{"norm": "rmsnorm", "norm_place": "pre", "tie_embeddings": true, "lr_head": 0.0077, "grad_clip": 2.0, "decay_shape": "pow"}
Each number is 200 + 20 x the weight over its row's rms, rounded and kept within 0 to 999. Layers, rows and columns count from 0. The size before them is the row's rms in percent of the matrix's.

# v: layer 2 attention value, 384x384, rms 0.124, rows 63, columns 256-319
# o: layer 2 attention output (transposed), 384x384, rms 0.112, rows 63, columns 256-319
# q: layer 2 attention query, 384x384, rms 0.1, rows 64-115, columns 256-319
# k: layer 2 attention key, 384x384, rms 0.102, rows 64-114, columns 256-319
v63,094,206,205,201,192,221,237,215,240,222,186,206,161,185,241,209,169,173,158,210,214,209,227,228,185,205,186,234,178,197,177,176,213,190,156,214,180,229,182,206,197,209,201,208,210,194,218,238,194,191,170,167,178,195,172,218,195,195,211,204,200,161,183,215,201
o63,099,205,200,186,162,184,166,182,225,190,186,164,184,186,201,203,172,197,200,171,210,179,182,189,186,199,221,216,174,199,212,208,200,228,197,185,175,219,175,188,207,183,183,201,194,161,195,218,228,235,210,216,185,177,223,221,172,199,219,210,227,195,188,172,209
q64,112,190,196,208,177,210,180,177,222,193,211,224,217,217,197,175,205,248,220,207,208,208,198,190,224,217,208,204,201,227,217,220,189,195,240,191,202,209,218,199,220,205,203,186,159,178,209,191,198,213,203,235,192,243,204,202,192,194,213,241,154,184,189,189,194
k64,106,240,202,262,203,248,217,231,188,217,198,207,200,201,169,206,187,200,209,178,203,199,159,207,187,216,207,195,196,164,191,234,203,218,186,192,198,180,208,186,186,243,224,146,233,206,213,207,207,240,224,182,195,202,213,159,230,181,190,192,226,202,234,217,185
q65,094,186,166,211,192,189,238,226,193,241,205,159,236,196,211,220,197,197,216,203,171,224,188,174,171,207,197,229,197,185,175,192,218,230,225,216,183,212,248,171,209,184,225,198,163,209,210,219,209,178,221,206,203,214,203,204,187,213,235,219,170,210,202,221,176
k65,100,208,223,180,175,198,203,211,215,191,183,222,186,179,218,195,214,177,183,219,220,197,198,186,208,218,256,167,218,181,230,184,177,181,181,164,171,171,180,213,224,221,175,190,188,209,185,222,200,173,199,183,235,196,220,176,173,200,188,205,244,227,212,235,186
q66,096,208,203,230,226,221,229,207,202,188,184,160,222,198,219,212,193,171,182,198,213,199,222,213,188,218,184,221,205,204,228,153,194,223,195,192,178,182,181,207,203,208,202,187,227,224,217,223,198,214,154,170,185,187,196,188,211,189,214,192,226,202,204,205,223
k66,103,229,221,215,185,225,175,183,236,207,226,207,214,213,191,255,199,189,226,220,197,177,182,207,220,190,193,174,183,187,187,190,197,221,194,180,235,218,201,179,176,187,217,199,217,206,208,211,191,215,183,210,195,213,229,253,176,182,219,184,199,207,206,193,190
q67,094,198,204,225,224,229,193,185,205,201,220,192,207,186,183,215,222,198,222,173,173,221,212,200,175,185,165,218,222,188,253,201,162,211,217,216,217,195,180,195,207,210,184,204,166,208,164,195,225,220,234,173,215,202,201,218,170,184,229,188,224,226,183,220,192
k67,106,207,172,224,203,182,256,193,210,200,192,210,202,226,208,194,198,217,209,206,198,201,208,204,164,189,190,196,199,200,209,174,185,194,193,210,195,213,209,198,184,222,163,213,201,225,183,186,199,192,230,187,226,191,184,210,213,207,188,196,198,169,209,205,209
q68,099,212,205,188,176,188,189,202,209,195,206,207,206,212,166,181,198,213,208,172,216,207,210,188,211,222,182,203,218,217,224,176,194,188,216,240,208,217,240,198,201,210,195,218,229,214,221,198,213,230,207,184,198,187,189,211,197,202,180,170,223,180,240,193,200
k68,099,220,190,180,199,201,235,186,197,192,198,186,184,220,231,192,209,197,173,214,192,242,190,208,216,225,221,188,220,183,223,165,181,160,179,176,195,219,222,206,223,201,205,223,202,201,202,197,219,200,159,195,216,208,197,177,239,191,172,167,208,186,181,194,209
q69,101,199,189,185,192,210,159,207,186,153,200,202,194,234,188,168,183,183,226,195,171,157,205,196,158,235,189,182,180,199,226,227,210,158,197,241,150,206,203,200,208,184,172,214,217,203,152,199,190,184,187,210,203,201,229,206,150,200,202,214,211,202,168,216,225
k69,113,198,208,231,221,162,159,179,200,185,211,188,219,180,238,197,202,200,192,180,178,175,195,195,212,211,195,172,196,182,203,200,208,221,211,203,188,197,200,183,201,167,211,148,198,212,215,204,198,211,207,181,176,213,205,221,209,183,197,196,207,188,190,183,200
q70,101,200,223,203,177,200,167,193,189,193,219,211,218,203,145,196,203,194,214,215,181,205,182,206,156,217,197,201,192,243,211,175,221,216,220,206,199,202,172,193,224,158,207,252,196,203,191,201,217,228,197,233,203,233,229,195,208,186,212,197,185,200,219,209,187
k70,104,218,186,204,228,224,206,220,194,178,171,189,196,218,205,227,196,172,179,205,182,180,216,207,224,202,180,210,221,195,247,196,187,203,183,226,184,198,208,195,246,201,191,175,203,205,214,207,168,229,199,200,192,156,181,227,230,200,222,221,179,157,222,217,178
q71,103,198,204,202,201,199,220,193,216,175,212,198,221,218,196,215,216,211,212,218,198,197,181,186,198,182,196,191,241,201,210,210,165,211,225,191,182,173,218,182,207,174,189,175,226,204,172,215,210,188,190,184,223,167,232,207,236,200,204,178,222,210,216,185,206
k71,101,234,191,182,198,195,203,169,212,223,228,218,241,190,225,244,229,208,203,210,186,204,191,193,196,221,188,219,194,251,213,191,210,215,209,221,235,188,208,202,198,178,197,215,181,193,224,249,205,194,218,160,203,220,181,224,172,217,200,182,194,191,200,220,229
q72,101,192,239,176,205,227,167,206,224,182,226,189,205,175,204,178,189,185,157,206,221,208,222,212,229,178,226,222,199,183,195,203,218,192,195,178,221,236,181,193,222,169,194,219,211,194,186,206,208,201,183,209,201,223,191,213,196,222,183,218,205,229,223,223,205
k72,106,176,207,216,186,194,195,198,230,182,166,211,201,134,210,222,210,178,201,187,186,204,177,192,192,226,193,175,217,181,183,183,194,225,212,185,232,207,213,194,203,150,186,189,185,208,174,213,178,199,194,196,219,223,229,165,215,206,221,202,179,218,170,200,201
q73,113,204,182,189,197,173,185,182,207,194,193,210,198,152,191,205,220,144,218,192,216,236,187,183,215,191,189,193,223,208,209,172,192,185,224,193,189,175,170,213,232,165,162,215,192,207,207,206,185,167,229,189,226,199,201,226,201,190,224,211,200,201,218,222,179
k73,116,178,215,200,199,173,228,220,188,190,204,204,204,138,187,199,189,215,177,222,244,229,180,218,209,217,175,195,201,209,196,190,210,188,173,177,189,212,208,197,189,203,202,180,179,162,192,247,209,205,219,197,226,209,203,173,183,188,169,212,194,209,202,221,159
q74,108,213,202,203,211,224,202,191,198,186,248,183,217,207,211,202,209,222,255,189,173,205,214,218,182,252,212,218,218,191,174,194,218,193,190,225,195,196,169,196,207,184,183,181,226,196,218,183,174,218,182,198,208,166,198,177,203,190,201,237,202,218,195,184,224
k74,109,167,205,179,171,202,171,232,226,183,200,200,200,182,216,215,196,214,211,216,201,199,220,200,161,200,193,193,210,159,223,197,187,192,182,165,192,218,203,218,179,195,183,168,182,190,178,244,171,210,229,174,206,241,218,196,196,199,214,193,193,189,229,211,220
q75,106,211,192,207,194,213,209,171,193,204,204,196,229,190,193,193,219,163,180,194,199,214,193,194,181,189,200,161,209,201,165,205,199,220,218,193,174,223,179,198,224,185,195,211,186,200,221,241,195,221,228,195,205,193,199,182,200,224,239,168,180,197,188,179,205
k75,110,209,175,197,206,192,226,199,191,191,228,207,174,198,210,229,217,215,188,173,203,179,177,221,198,214,232,178,182,194,196,195,260,202,204,219,214,200,229,212,196,180,184,177,211,183,219,194,217,205,189,194,153,187,163,233,200,203,208,172,196,192,209,186,239
q76,101,182,221,223,235,220,214,199,197,227,179,181,181,237,179,226,199,229,205,195,221,207,222,234,188,202,202,210,184,204,204,204,182,202,178,225,203,200,216,208,226,170,204,195,179,182,173,235,221,200,217,206,221,207,224,193,179,196,232,196,226,197,176,192,216
k76,107,173,178,164,214,159,194,226,197,203,223,213,168,190,196,200,224,202,232,203,193,204,197,186,188,203,226,201,180,210,230,238,193,201,191,193,184,200,228,152,190,216,191,205,187,211,222,196,169,199,234,207,207,215,174,195,189,220,202,179,219,189,196,224,166
q77,115,205,179,185,209,194,156,196,192,164,163,165,164,238,205,170,217,183,202,177,195,210,216,181,180,167,215,234,167,163,193,227,206,181,178,164,176,208,204,196,220,232,177,187,193,223,200,195,188,185,173,179,214,178,178,186,211,171,223,204,220,166,203,225,225
k77,120,199,232,210,215,221,215,186,239,198,217,211,183,183,206,242,198,214,194,177,145,193,196,207,179,178,184,230,189,206,197,199,230,208,180,223,237,186,200,202,214,204,195,237,249,234,179,219,187,203,226,166,212,222,196,210,202,216,200,214,183,219,194,176,217
q78,109,189,240,204,195,184,208,194,156,197,192,219,192,240,213,150,228,170,205,223,215,226,191,221,213,203,253,193,200,221,198,209,180,200,155,172,178,186,192,200,196,197,185,166,221,207,228,216,199,198,205,219,205,194,217,240,171,201,203,209,220,156,173,191,195
k78,120,206,220,205,180,208,218,161,177,208,185,200,227,171,179,203,179,195,164,206,245,180,185,248,215,166,208,238,195,202,214,210,198,171,204,203,198,174,243,199,186,241,196,192,186,233,173,239,178,185,179,194,174,225,209,168,212,188,155,233,203,171,165,209,214
q79,108,200,193,210,203,204,154,218,183,197,212,249,239,208,181,181,200,194,185,157,190,195,204,167,202,181,191,189,222,225,251,216,204,198,233,208,233,181,190,205,183,192,227,220,171,199,192,219,171,203,180,187,182,175,201,178,249,219,205,180,169,218,230,183,162
k79,118,192,202,189,172,243,204,212,197,170,203,187,189,164,205,213,205,172,199,172,220,179,173,225,218,220,209,172,154,216,209,220,224,215,212,186,201,221,207,211,208,210,197,181,179,182,154,160,197,171,201,226,195,190,172,209,208,195,208,188,192,166,224,176,185
q80,113,188,189,169,174,230,244,193,188,235,165,182,187,228,204,213,179,170,187,176,218,185,198,237,201,214,195,174,218,215,182,202,191,193,237,203,167,195,203,218,171,219,263,225,190,199,172,192,242,196,204,212,182,238,219,201,151,179,211,195,191,191,182,184,206
k80,114,180,180,202,194,185,198,231,212,212,215,216,234,196,166,199,186,227,210,188,207,225,229,218,215,184,240,240,181,210,197,182,235,194,180,212,231,197,231,217,234,203,260,192,192,207,192,203,186,190,167,209,208,191,190,187,205,165,227,227,170,226,249,181,222
q81,113,172,210,189,211,201,177,206,199,191,161,218,226,220,221,203,192,170,201,203,208,195,168,173,225,215,207,185,198,206,205,192,213,192,211,195,229,211,238,147,176,211,176,195,165,193,184,223,206,223,201,191,246,193,179,181,206,193,205,211,189,207,190,185,156
k81,116,212,179,200,204,205,187,203,204,182,201,216,160,230,212,210,163,200,189,197,188,212,208,216,223,209,186,205,194,211,208,201,204,201,188,202,196,208,209,210,223,188,174,211,168,200,256,215,204,210,261,201,201,206,199,201,193,207,182,230,189,202,221,194,185
q82,114,216,197,195,197,235,159,177,174,162,188,205,238,216,215,197,233,170,216,208,199,156,179,184,252,198,206,161,222,165,207,174,192,225,217,229,195,166,199,209,188,216,195,185,197,190,194,227,214,209,182,187,207,207,208,185,200,211,211,195,226,185,195,209,203
k82,114,208,199,217,181,176,199,231,219,187,206,199,221,213,188,200,204,191,190,194,183,189,226,200,192,210,174,205,250,240,196,205,189,180,174,205,197,210,172,184,181,217,191,199,205,214,213,180,190,225,197,200,239,170,173,169,204,206,188,212,242,189,184,178,227
q83,111,206,184,210,219,165,161,164,200,217,195,177,189,182,206,229,214,179,182,179,206,232,215,202,177,216,204,201,210,162,208,174,204,185,218,224,204,178,208,187,196,210,212,226,236,213,195,170,202,191,206,160,205,183,221,188,217,181,181,198,164,182,211,186,199
k83,117,197,206,225,213,219,184,186,210,185,202,156,202,219,214,180,201,217,205,184,203,221,215,195,164,192,182,205,156,191,197,202,186,207,206,198,211,197,185,206,194,188,196,182,215,196,214,178,195,218,251,221,180,230,195,214,174,187,205,211,203,199,180,172,189
q84,112,217,170,213,227,185,201,195,174,168,192,174,233,211,179,215,211,210,182,200,228,211,174,182,198,189,200,217,191,203,209,184,210,173,184,195,209,225,201,212,201,202,184,193,182,182,223,189,261,186,208,200,236,197,207,208,212,210,214,191,230,212,191,223,204
k84,109,232,235,217,234,177,160,200,203,219,195,198,193,187,199,220,191,197,195,166,186,172,201,165,229,238,233,237,207,184,201,206,207,205,210,225,208,222,241,196,166,209,205,171,195,190,193,191,208,215,201,213,178,171,196,225,208,197,223,203,213,222,169,162,227
q85,110,173,190,203,187,171,225,218,176,206,203,184,229,192,192,214,183,176,202,192,227,250,195,191,236,206,213,232,196,237,214,207,233,251,213,199,227,198,223,185,206,196,229,206,202,209,195,211,173,183,215,223,188,185,177,205,211,198,239,178,221,163,150,192,211
k85,117,193,181,208,203,178,180,221,221,164,178,206,196,212,195,247,175,202,226,216,226,226,234,207,183,208,202,215,231,206,190,180,200,184,231,213,212,164,164,206,187,221,223,196,191,182,193,231,197,230,171,208,212,197,200,188,196,212,185,212,205,218,165,203,222
q86,113,210,182,191,220,200,183,219,191,222,177,190,203,169,197,187,234,182,178,178,222,213,151,216,222,214,183,226,213,212,176,192,160,210,196,183,213,195,192,185,173,207,209,231,207,239,191,224,189,187,205,192,194,171,168,244,187,220,231,185,232,185,180,201,192
k86,111,203,183,245,204,173,175,202,199,194,219,204,193,213,199,178,226,207,195,209,208,164,163,219,219,210,185,172,207,197,220,217,172,213,199,238,161,184,191,227,156,177,203,177,190,205,201,204,198,196,203,188,187,200,240,176,182,211,223,205,170,215,175,190,209
q87,112,187,179,202,202,196,175,198,218,229,189,194,240,231,184,172,203,169,187,211,235,199,220,186,210,212,170,186,185,201,213,225,219,211,190,195,190,222,217,240,205,160,197,194,212,190,205,224,178,163,156,199,229,214,197,173,219,167,208,201,178,202,179,164,201
k87,121,224,221,207,214,156,221,178,185,197,145,206,197,214,240,208,193,154,201,219,180,237,207,170,202,216,190,202,192,213,204,185,182,191,201,190,193,158,196,196,216,213,180,237,193,197,205,178,185,198,203,214,211,214,226,205,202,214,197,195,215,201,199,197,208
q88,120,201,212,194,191,242,183,209,208,181,196,196,209,209,198,194,193,194,191,210,194,246,227,190,191,200,203,198,203,170,190,186,197,210,202,227,178,219,245,228,206,219,188,192,201,198,191,220,208,198,179,203,194,211,178,166,177,199,252,190,158,200,182,197,188
k88,120,212,175,206,191,169,219,211,187,217,198,216,229,208,189,199,216,226,203,202,203,156,198,175,187,169,203,190,187,204,160,221,185,191,198,169,194,175,208,198,217,190,180,181,216,189,165,178,196,187,183,205,170,191,205,189,172,208,199,199,175,215,185,220,216
q89,120,206,194,242,199,195,161,207,214,190,198,201,201,199,195,206,189,205,207,187,213,220,234,189,184,223,194,173,225,190,181,216,217,231,225,210,209,228,146,210,197,201,213,163,196,218,173,156,168,214,201,178,192,208,208,226,213,204,196,211,188,170,191,207,202
k89,116,177,227,180,199,169,179,189,217,189,197,199,218,199,193,207,196,208,210,199,204,229,218,198,249,181,202,190,219,197,206,199,201,188,233,198,195,200,234,200,179,194,196,179,214,205,230,159,167,176,220,202,211,215,227,236,171,187,192,212,219,221,196,203,201
q90,123,213,143,193,196,207,209,174,197,223,183,217,204,203,214,194,221,191,174,199,208,185,180,192,206,197,255,171,199,193,203,196,213,173,207,228,198,237,223,202,221,208,175,210,172,190,181,215,201,222,221,209,198,206,207,212,182,206,213,194,214,184,155,195,231
k90,123,184,214,215,227,206,167,187,180,215,191,149,237,198,233,205,200,180,230,192,180,175,207,183,217,192,216,189,207,168,187,184,224,187,194,205,217,166,185,225,186,175,178,174,178,190,192,179,182,212,243,195,217,202,213,203,197,186,206,189,199,180,217,204,225
q91,120,223,175,222,156,187,187,185,218,232,222,193,202,187,188,190,175,214,198,175,183,208,165,226,208,214,216,178,206,220,232,188,195,236,236,197,202,198,170,232,204,232,206,228,216,206,192,211,221,192,206,201,221,204,177,148,205,207,238,187,218,178,171,228,221
k91,118,176,208,213,219,174,184,214,215,221,194,188,159,170,226,253,216,252,198,200,183,205,241,188,190,189,172,197,214,186,230,195,184,189,169,204,250,214,211,210,189,201,198,157,189,188,195,185,185,197,189,193,175,185,191,216,189,192,176,254,192,169,206,195,175
q92,117,202,227,196,213,202,222,232,209,201,174,218,214,200,175,177,180,223,178,264,189,207,191,206,202,219,204,194,226,198,210,216,204,206,206,162,153,197,204,211,185,203,242,191,179,196,193,194,179,197,193,223,164,211,200,177,210,179,217,267,214,194,209,154,241
k92,117,207,218,159,178,175,188,193,216,195,196,185,179,221,191,236,186,200,221,194,162,180,213,177,174,162,214,178,192,211,184,200,188,199,200,187,184,190,225,234,192,184,190,199,212,168,188,220,198,205,225,181,184,192,184,230,200,198,196,224,214,177,219,204,225
q93,122,178,182,193,206,205,199,217,214,255,241,232,204,223,218,200,190,172,205,202,188,185,197,204,205,201,216,214,194,186,192,209,166,191,204,208,229,186,184,203,236,210,187,163,190,201,251,209,181,171,173,198,231,189,191,168,185,204,162,165,221,210,209,201,213
k93,124,160,202,202,192,232,206,171,201,227,200,169,182,227,205,165,229,215,195,171,232,179,210,227,220,210,211,238,209,208,215,187,185,206,181,209,216,205,199,149,202,213,207,192,198,195,239,180,216,208,174,214,189,222,188,218,214,215,197,211,185,147,152,207,207
q94,116,195,200,216,174,225,223,186,202,197,210,237,177,195,182,199,225,218,179,190,192,195,159,211,179,181,198,212,203,213,208,182,219,222,197,220,214,157,199,209,193,171,217,216,180,198,213,172,203,197,161,185,180,170,216,205,213,178,202,188,207,183,184,208,193
k94,119,194,191,169,189,164,181,199,178,187,171,212,215,219,202,179,224,207,171,176,177,195,190,188,231,204,190,217,195,198,231,176,196,205,217,204,198,192,187,189,189,196,200,215,185,222,194,213,203,184,192,198,170,220,192,174,197,178,199,195,223,203,184,188,180
q95,128,176,197,189,176,212,187,183,186,212,204,188,217,220,208,203,192,266,228,191,196,207,224,202,216,182,215,192,213,218,189,198,188,216,234,196,186,194,247,200,205,201,175,196,223,204,239,193,129,185,205,184,182,205,191,217,204,233,175,227,210,217,173,173,199
k95,120,209,204,197,170,201,181,225,201,206,197,194,157,177,199,198,176,186,165,200,225,192,160,178,217,148,195,220,232,186,205,211,177,193,201,201,171,210,245,191,189,180,212,184,178,198,214,197,180,200,201,184,179,203,209,200,219,200,208,217,219,187,204,227,169
q96,085,191,214,192,194,168,212,197,185,209,246,217,228,220,215,161,187,221,208,179,223,175,200,161,213,159,204,181,214,192,189,204,218,191,191,210,211,206,201,211,209,200,220,231,199,205,143,191,210,226,212,194,170,234,198,227,228,212,212,197,204,188,197,212,208
k96,100,210,186,225,172,199,212,196,196,192,200,222,215,200,174,184,221,185,196,199,176,180,176,199,216,212,202,201,170,218,206,188,187,206,205,215,180,192,177,169,217,231,206,179,202,204,201,195,208,212,210,251,214,255,236,195,192,206,216,241,175,182,194,203,167
q97,091,222,196,202,225,177,190,194,152,207,223,193,212,221,202,206,193,238,214,188,189,223,171,214,174,208,173,186,187,224,200,199,204,178,179,193,236,175,177,190,199,191,226,200,190,207,178,185,197,223,200,210,179,215,211,226,175,220,227,212,180,215,178,176,196
k97,098,197,182,236,230,249,228,198,185,190,179,163,212,190,181,189,186,241,219,198,190,195,167,231,194,197,212,182,203,171,203,203,200,203,202,178,209,217,196,191,181,214,207,227,234,186,181,206,215,162,186,184,192,208,211,171,230,190,222,204,159,220,247,206,205
q98,092,197,205,194,215,195,199,200,183,213,195,199,186,206,188,189,217,182,199,217,186,247,205,227,204,211,201,195,219,191,193,197,186,187,197,255,183,202,207,195,158,217,209,233,189,196,199,207,205,196,183,182,205,195,205,188,213,200,187,198,226,187,199,220,183
k98,097,216,207,186,206,196,234,211,182,199,207,189,139,207,200,203,217,174,198,195,214,234,184,188,213,214,177,224,203,165,169,192,203,194,213,180,182,165,182,199,195,242,198,218,223,182,184,201,196,172,183,169,211,164,204,192,218,180,207,235,206,173,191,211,140
q99,111,183,194,191,193,231,170,194,228,202,219,210,205,211,189,157,196,178,176,192,258,195,214,196,220,229,194,177,191,184,166,213,195,212,222,213,180,206,209,190,197,168,223,183,246,190,161,226,190,201,188,176,218,168,230,189,202,185,180,220,205,222,221,191,230
k99,112,198,201,218,249,167,178,193,224,251,217,204,198,201,203,229,222,209,207,170,215,235,205,207,222,172,202,184,233,199,169,214,188,215,206,210,251,186,209,208,204,158,184,211,203,169,183,226,198,220,218,187,211,220,190,234,186,210,208,177,211,205,212,198,218
q100,098,213,244,229,216,170,211,223,167,178,199,185,239,183,233,196,202,206,226,194,203,157,184,206,189,216,214,194,188,196,186,197,208,227,167,207,194,204,222,185,186,239,198,180,200,223,214,210,177,190,184,178,224,188,202,203,218,209,177,180,231,217,199,223,221
k100,104,221,197,212,189,208,226,215,235,182,238,184,158,164,215,203,207,202,224,172,195,198,239,178,169,180,191,195,220,205,231,179,181,211,177,189,217,229,202,220,186,194,211,225,163,202,199,170,205,186,183,198,162,230,211,200,221,209,217,195,208,187,243,169,224
q101,106,186,193,226,227,166,215,207,177,184,200,208,213,195,210,210,177,203,202,196,215,187,201,224,163,200,220,243,244,177,208,209,189,181,187,212,234,192,181,220,182,233,189,219,225,183,218,186,212,206,181,156,220,175,176,221,190,238,156,161,228,159,212,220,228
k101,107,185,218,213,204,242,200,204,201,157,195,184,183,162,196,173,202,207,206,235,184,210,211,243,183,218,210,214,187,196,255,160,203,201,196,213,192,255,217,196,219,207,221,177,225,168,148,201,184,217,227,204,203,211,197,227,212,220,162,229,194,224,209,226,205
q102,106,188,203,193,184,233,184,168,209,217,197,214,198,200,210,193,213,188,195,197,189,220,167,191,232,183,219,204,218,223,217,195,209,228,196,217,170,207,209,180,231,196,207,258,192,170,172,235,228,213,185,201,192,196,177,173,179,216,212,215,222,215,210,185,143
k102,110,150,187,212,181,158,203,196,188,216,210,206,180,198,196,192,185,220,203,172,176,229,171,164,220,227,191,214,200,172,198,207,222,199,194,203,194,225,183,218,192,176,184,179,205,208,205,168,224,180,244,152,197,188,170,164,202,218,206,204,198,222,233,224,189
q103,104,166,193,195,201,207,221,185,162,210,213,184,202,180,201,150,200,212,184,185,201,204,220,204,220,159,193,203,169,196,182,207,204,198,214,186,191,195,210,194,203,193,224,170,199,182,196,197,175,218,198,161,215,203,221,210,234,203,248,214,183,257,192,215,236
k103,108,226,211,204,222,211,189,207,178,207,212,226,191,188,227,209,187,175,234,162,179,207,190,207,200,171,192,202,171,166,199,232,208,222,162,224,178,227,186,204,233,202,200,159,193,212,161,193,231,194,162,227,167,210,225,208,207,206,178,207,171,194,223,201,230
q104,108,256,178,247,211,174,214,184,158,177,183,172,193,197,216,205,209,210,210,208,187,213,193,192,199,203,177,186,217,189,209,197,194,194,197,202,177,203,195,203,180,217,166,190,242,206,194,197,162,220,200,200,194,181,236,202,244,190,227,191,183,233,195,169,184
k104,115,209,202,215,166,208,204,195,214,273,228,211,211,179,227,230,193,198,201,172,192,223,208,145,217,179,204,208,194,203,192,191,163,225,212,175,157,178,227,205,183,209,230,239,240,187,209,197,184,178,216,208,179,219,198,202,183,198,190,223,189,175,212,193,211
q105,110,203,194,191,206,217,245,224,193,204,222,206,201,192,187,186,208,201,237,148,174,228,208,205,199,196,221,207,226,210,183,212,187,211,171,186,180,223,242,198,229,223,209,202,218,214,232,160,224,156,206,185,243,238,230,212,204,189,193,220,172,176,203,213,205
k105,112,210,188,199,176,161,199,168,231,187,193,217,177,214,166,212,219,186,165,189,212,170,170,215,231,206,196,213,172,226,205,219,199,192,204,155,193,223,226,225,225,233,203,204,190,165,204,190,189,216,209,165,202,212,220,224,212,185,163,230,212,217,220,222,214
q106,107,218,195,179,197,209,234,172,202,233,155,193,188,197,208,203,218,191,174,162,221,177,164,201,211,166,214,213,187,223,175,226,225,216,187,192,214,203,180,204,181,174,225,213,222,181,202,201,199,167,187,194,194,244,209,258,215,219,215,164,178,202,199,200,178
k106,110,185,197,217,182,209,188,156,202,195,202,242,177,181,215,195,188,179,202,204,233,198,240,173,199,160,200,200,183,192,194,173,238,221,220,179,179,204,181,218,155,221,205,208,155,207,214,209,214,207,221,227,198,216,174,166,189,209,206,202,183,227,182,217,189
q107,108,236,176,207,199,195,210,188,173,191,185,210,265,157,221,178,239,170,196,206,242,198,263,176,205,184,193,207,227,236,171,193,232,144,207,186,197,199,212,218,205,172,223,187,231,191,214,212,213,220,232,246,223,196,184,179,186,179,184,180,155,210,211,198,179
k107,110,175,163,186,166,202,200,214,164,201,249,200,180,211,204,167,182,195,174,204,194,197,230,210,204,204,167,208,191,193,183,213,205,205,197,196,225,195,216,178,199,224,181,216,228,184,202,196,231,179,179,208,160,215,190,191,243,186,224,202,191,213,183,204,205
q108,107,173,211,185,227,204,211,197,180,229,191,194,210,201,229,240,184,221,193,173,200,187,152,216,183,212,192,162,183,194,201,200,203,206,210,189,231,204,184,192,195,182,228,239,160,181,183,176,217,168,199,199,189,218,208,209,226,230,188,209,157,195,190,191,192
k108,105,168,236,249,216,180,193,181,210,172,198,172,170,173,173,225,178,240,184,216,187,204,191,208,212,226,231,166,204,190,194,199,198,192,201,178,159,184,205,231,184,199,187,199,216,203,186,216,205,185,218,217,211,225,178,193,191,172,210,167,229,234,205,167,171
q109,114,208,204,165,191,221,194,214,225,189,212,192,196,190,211,197,211,229,193,214,192,209,191,226,216,217,197,235,181,208,193,188,194,206,202,200,195,187,175,188,224,176,239,181,219,217,207,175,167,236,170,219,178,222,180,204,224,190,208,208,193,197,205,245,199
k109,117,180,233,193,223,247,186,203,213,217,183,216,212,209,208,195,198,185,212,167,204,225,209,183,188,193,198,206,198,219,203,199,202,203,213,190,235,168,193,193,220,154,187,155,234,209,217,186,165,221,197,196,193,249,193,222,211,212,218,188,201,192,192,191,201
q110,107,202,239,242,157,192,208,206,186,190,210,184,185,193,200,216,174,234,209,202,169,214,197,221,195,222,244,229,183,165,202,228,235,169,166,202,210,209,204,204,215,203,185,205,242,186,203,208,191,197,208,240,214,238,172,197,180,194,209,161,198,190,216,206,197
k110,111,212,177,198,223,189,200,203,177,188,172,171,216,177,227,191,218,219,208,237,207,237,216,218,190,221,193,218,199,209,197,228,179,196,189,198,184,208,183,177,195,175,178,201,211,195,197,224,215,187,168,199,180,187,207,187,182,189,194,183,170,164,199,200,181
q111,113,206,203,180,188,202,177,172,225,228,174,203,212,218,168,181,188,208,187,194,190,242,204,199,225,228,197,187,158,221,177,190,213,165,239,203,224,208,243,186,222,206,223,200,177,197,167,190,201,228,202,234,174,209,199,179,197,186,209,233,197,215,198,211,179
k111,115,217,179,225,131,196,194,210,223,185,230,214,224,220,191,217,196,188,218,202,213,223,184,225,215,193,192,191,206,178,218,223,209,224,227,206,205,207,222,241,170,210,184,192,163,230,212,159,214,189,159,198,185,188,174,186,221,191,245,200,208,173,191,182,222
q112,111,221,195,173,259,167,191,224,200,208,194,215,209,184,225,230,197,187,176,197,182,200,222,207,216,184,218,141,187,181,220,219,193,192,237,218,236,181,172,186,171,196,229,209,210,217,223,213,190,176,198,215,201,206,186,212,209,195,179,185,177,180,217,203,191
k112,118,218,154,147,187,208,221,178,213,190,198,179,214,199,191,205,201,208,192,208,179,198,209,201,199,206,191,219,203,184,220,175,195,220,192,186,177,171,213,187,180,169,205,243,209,177,180,172,203,238,168,230,236,230,207,181,195,160,206,224,202,210,196,198,225
q113,110,199,181,196,175,197,209,200,201,182,199,224,204,205,230,248,189,185,198,183,202,213,186,148,177,224,201,209,181,230,192,231,207,223,177,206,181,206,193,206,205,161,163,193,149,193,163,175,175,196,213,233,193,192,214,174,203,177,221,225,177,176,192,202,221
k113,113,199,180,230,210,186,196,232,231,177,209,215,207,158,221,227,180,180,232,175,184,239,197,210,192,224,214,169,225,215,190,207,190,214,205,229,192,192,200,192,199,204,197,178,193,207,178,220,218,218,188,197,175,199,214,185,190,184,167,193,201,184,204,154,216
q114,115,208,173,162,174,174,226,208,163,174,176,196,178,185,164,206,204,200,200,203,213,228,163,178,203,204,189,201,197,202,248,189,204,182,193,198,227,198,202,230,193,243,202,203,234,234,191,169,201,178,196,195,212,209,189,208,180,213,216,178,177,200,177,200,220
k114,112,215,191,214,218,190,178,201,190,201,231,154,203,217,261,214,178,190,190,214,216,178,176,230,212,179,195,162,215,195,197,166,166,197,210,185,194,192,204,208,197,150,197,267,239,209,155,229,214,203,200,205,211,169,181,188,217,179,174,186,194,231,203,219,191
q115,113,166,238,242,204,217,194,161,188,222,167,200,202,197,219,222,183,184,172,219,221,175,258,175,173,192,172,194,198,175,211,216,186,189,161,184,184,172,204,193,198,162,195,179,201,216,217,208,197,178,185,217,217,186,189,239,200,166,167,223,196,159,200,195,171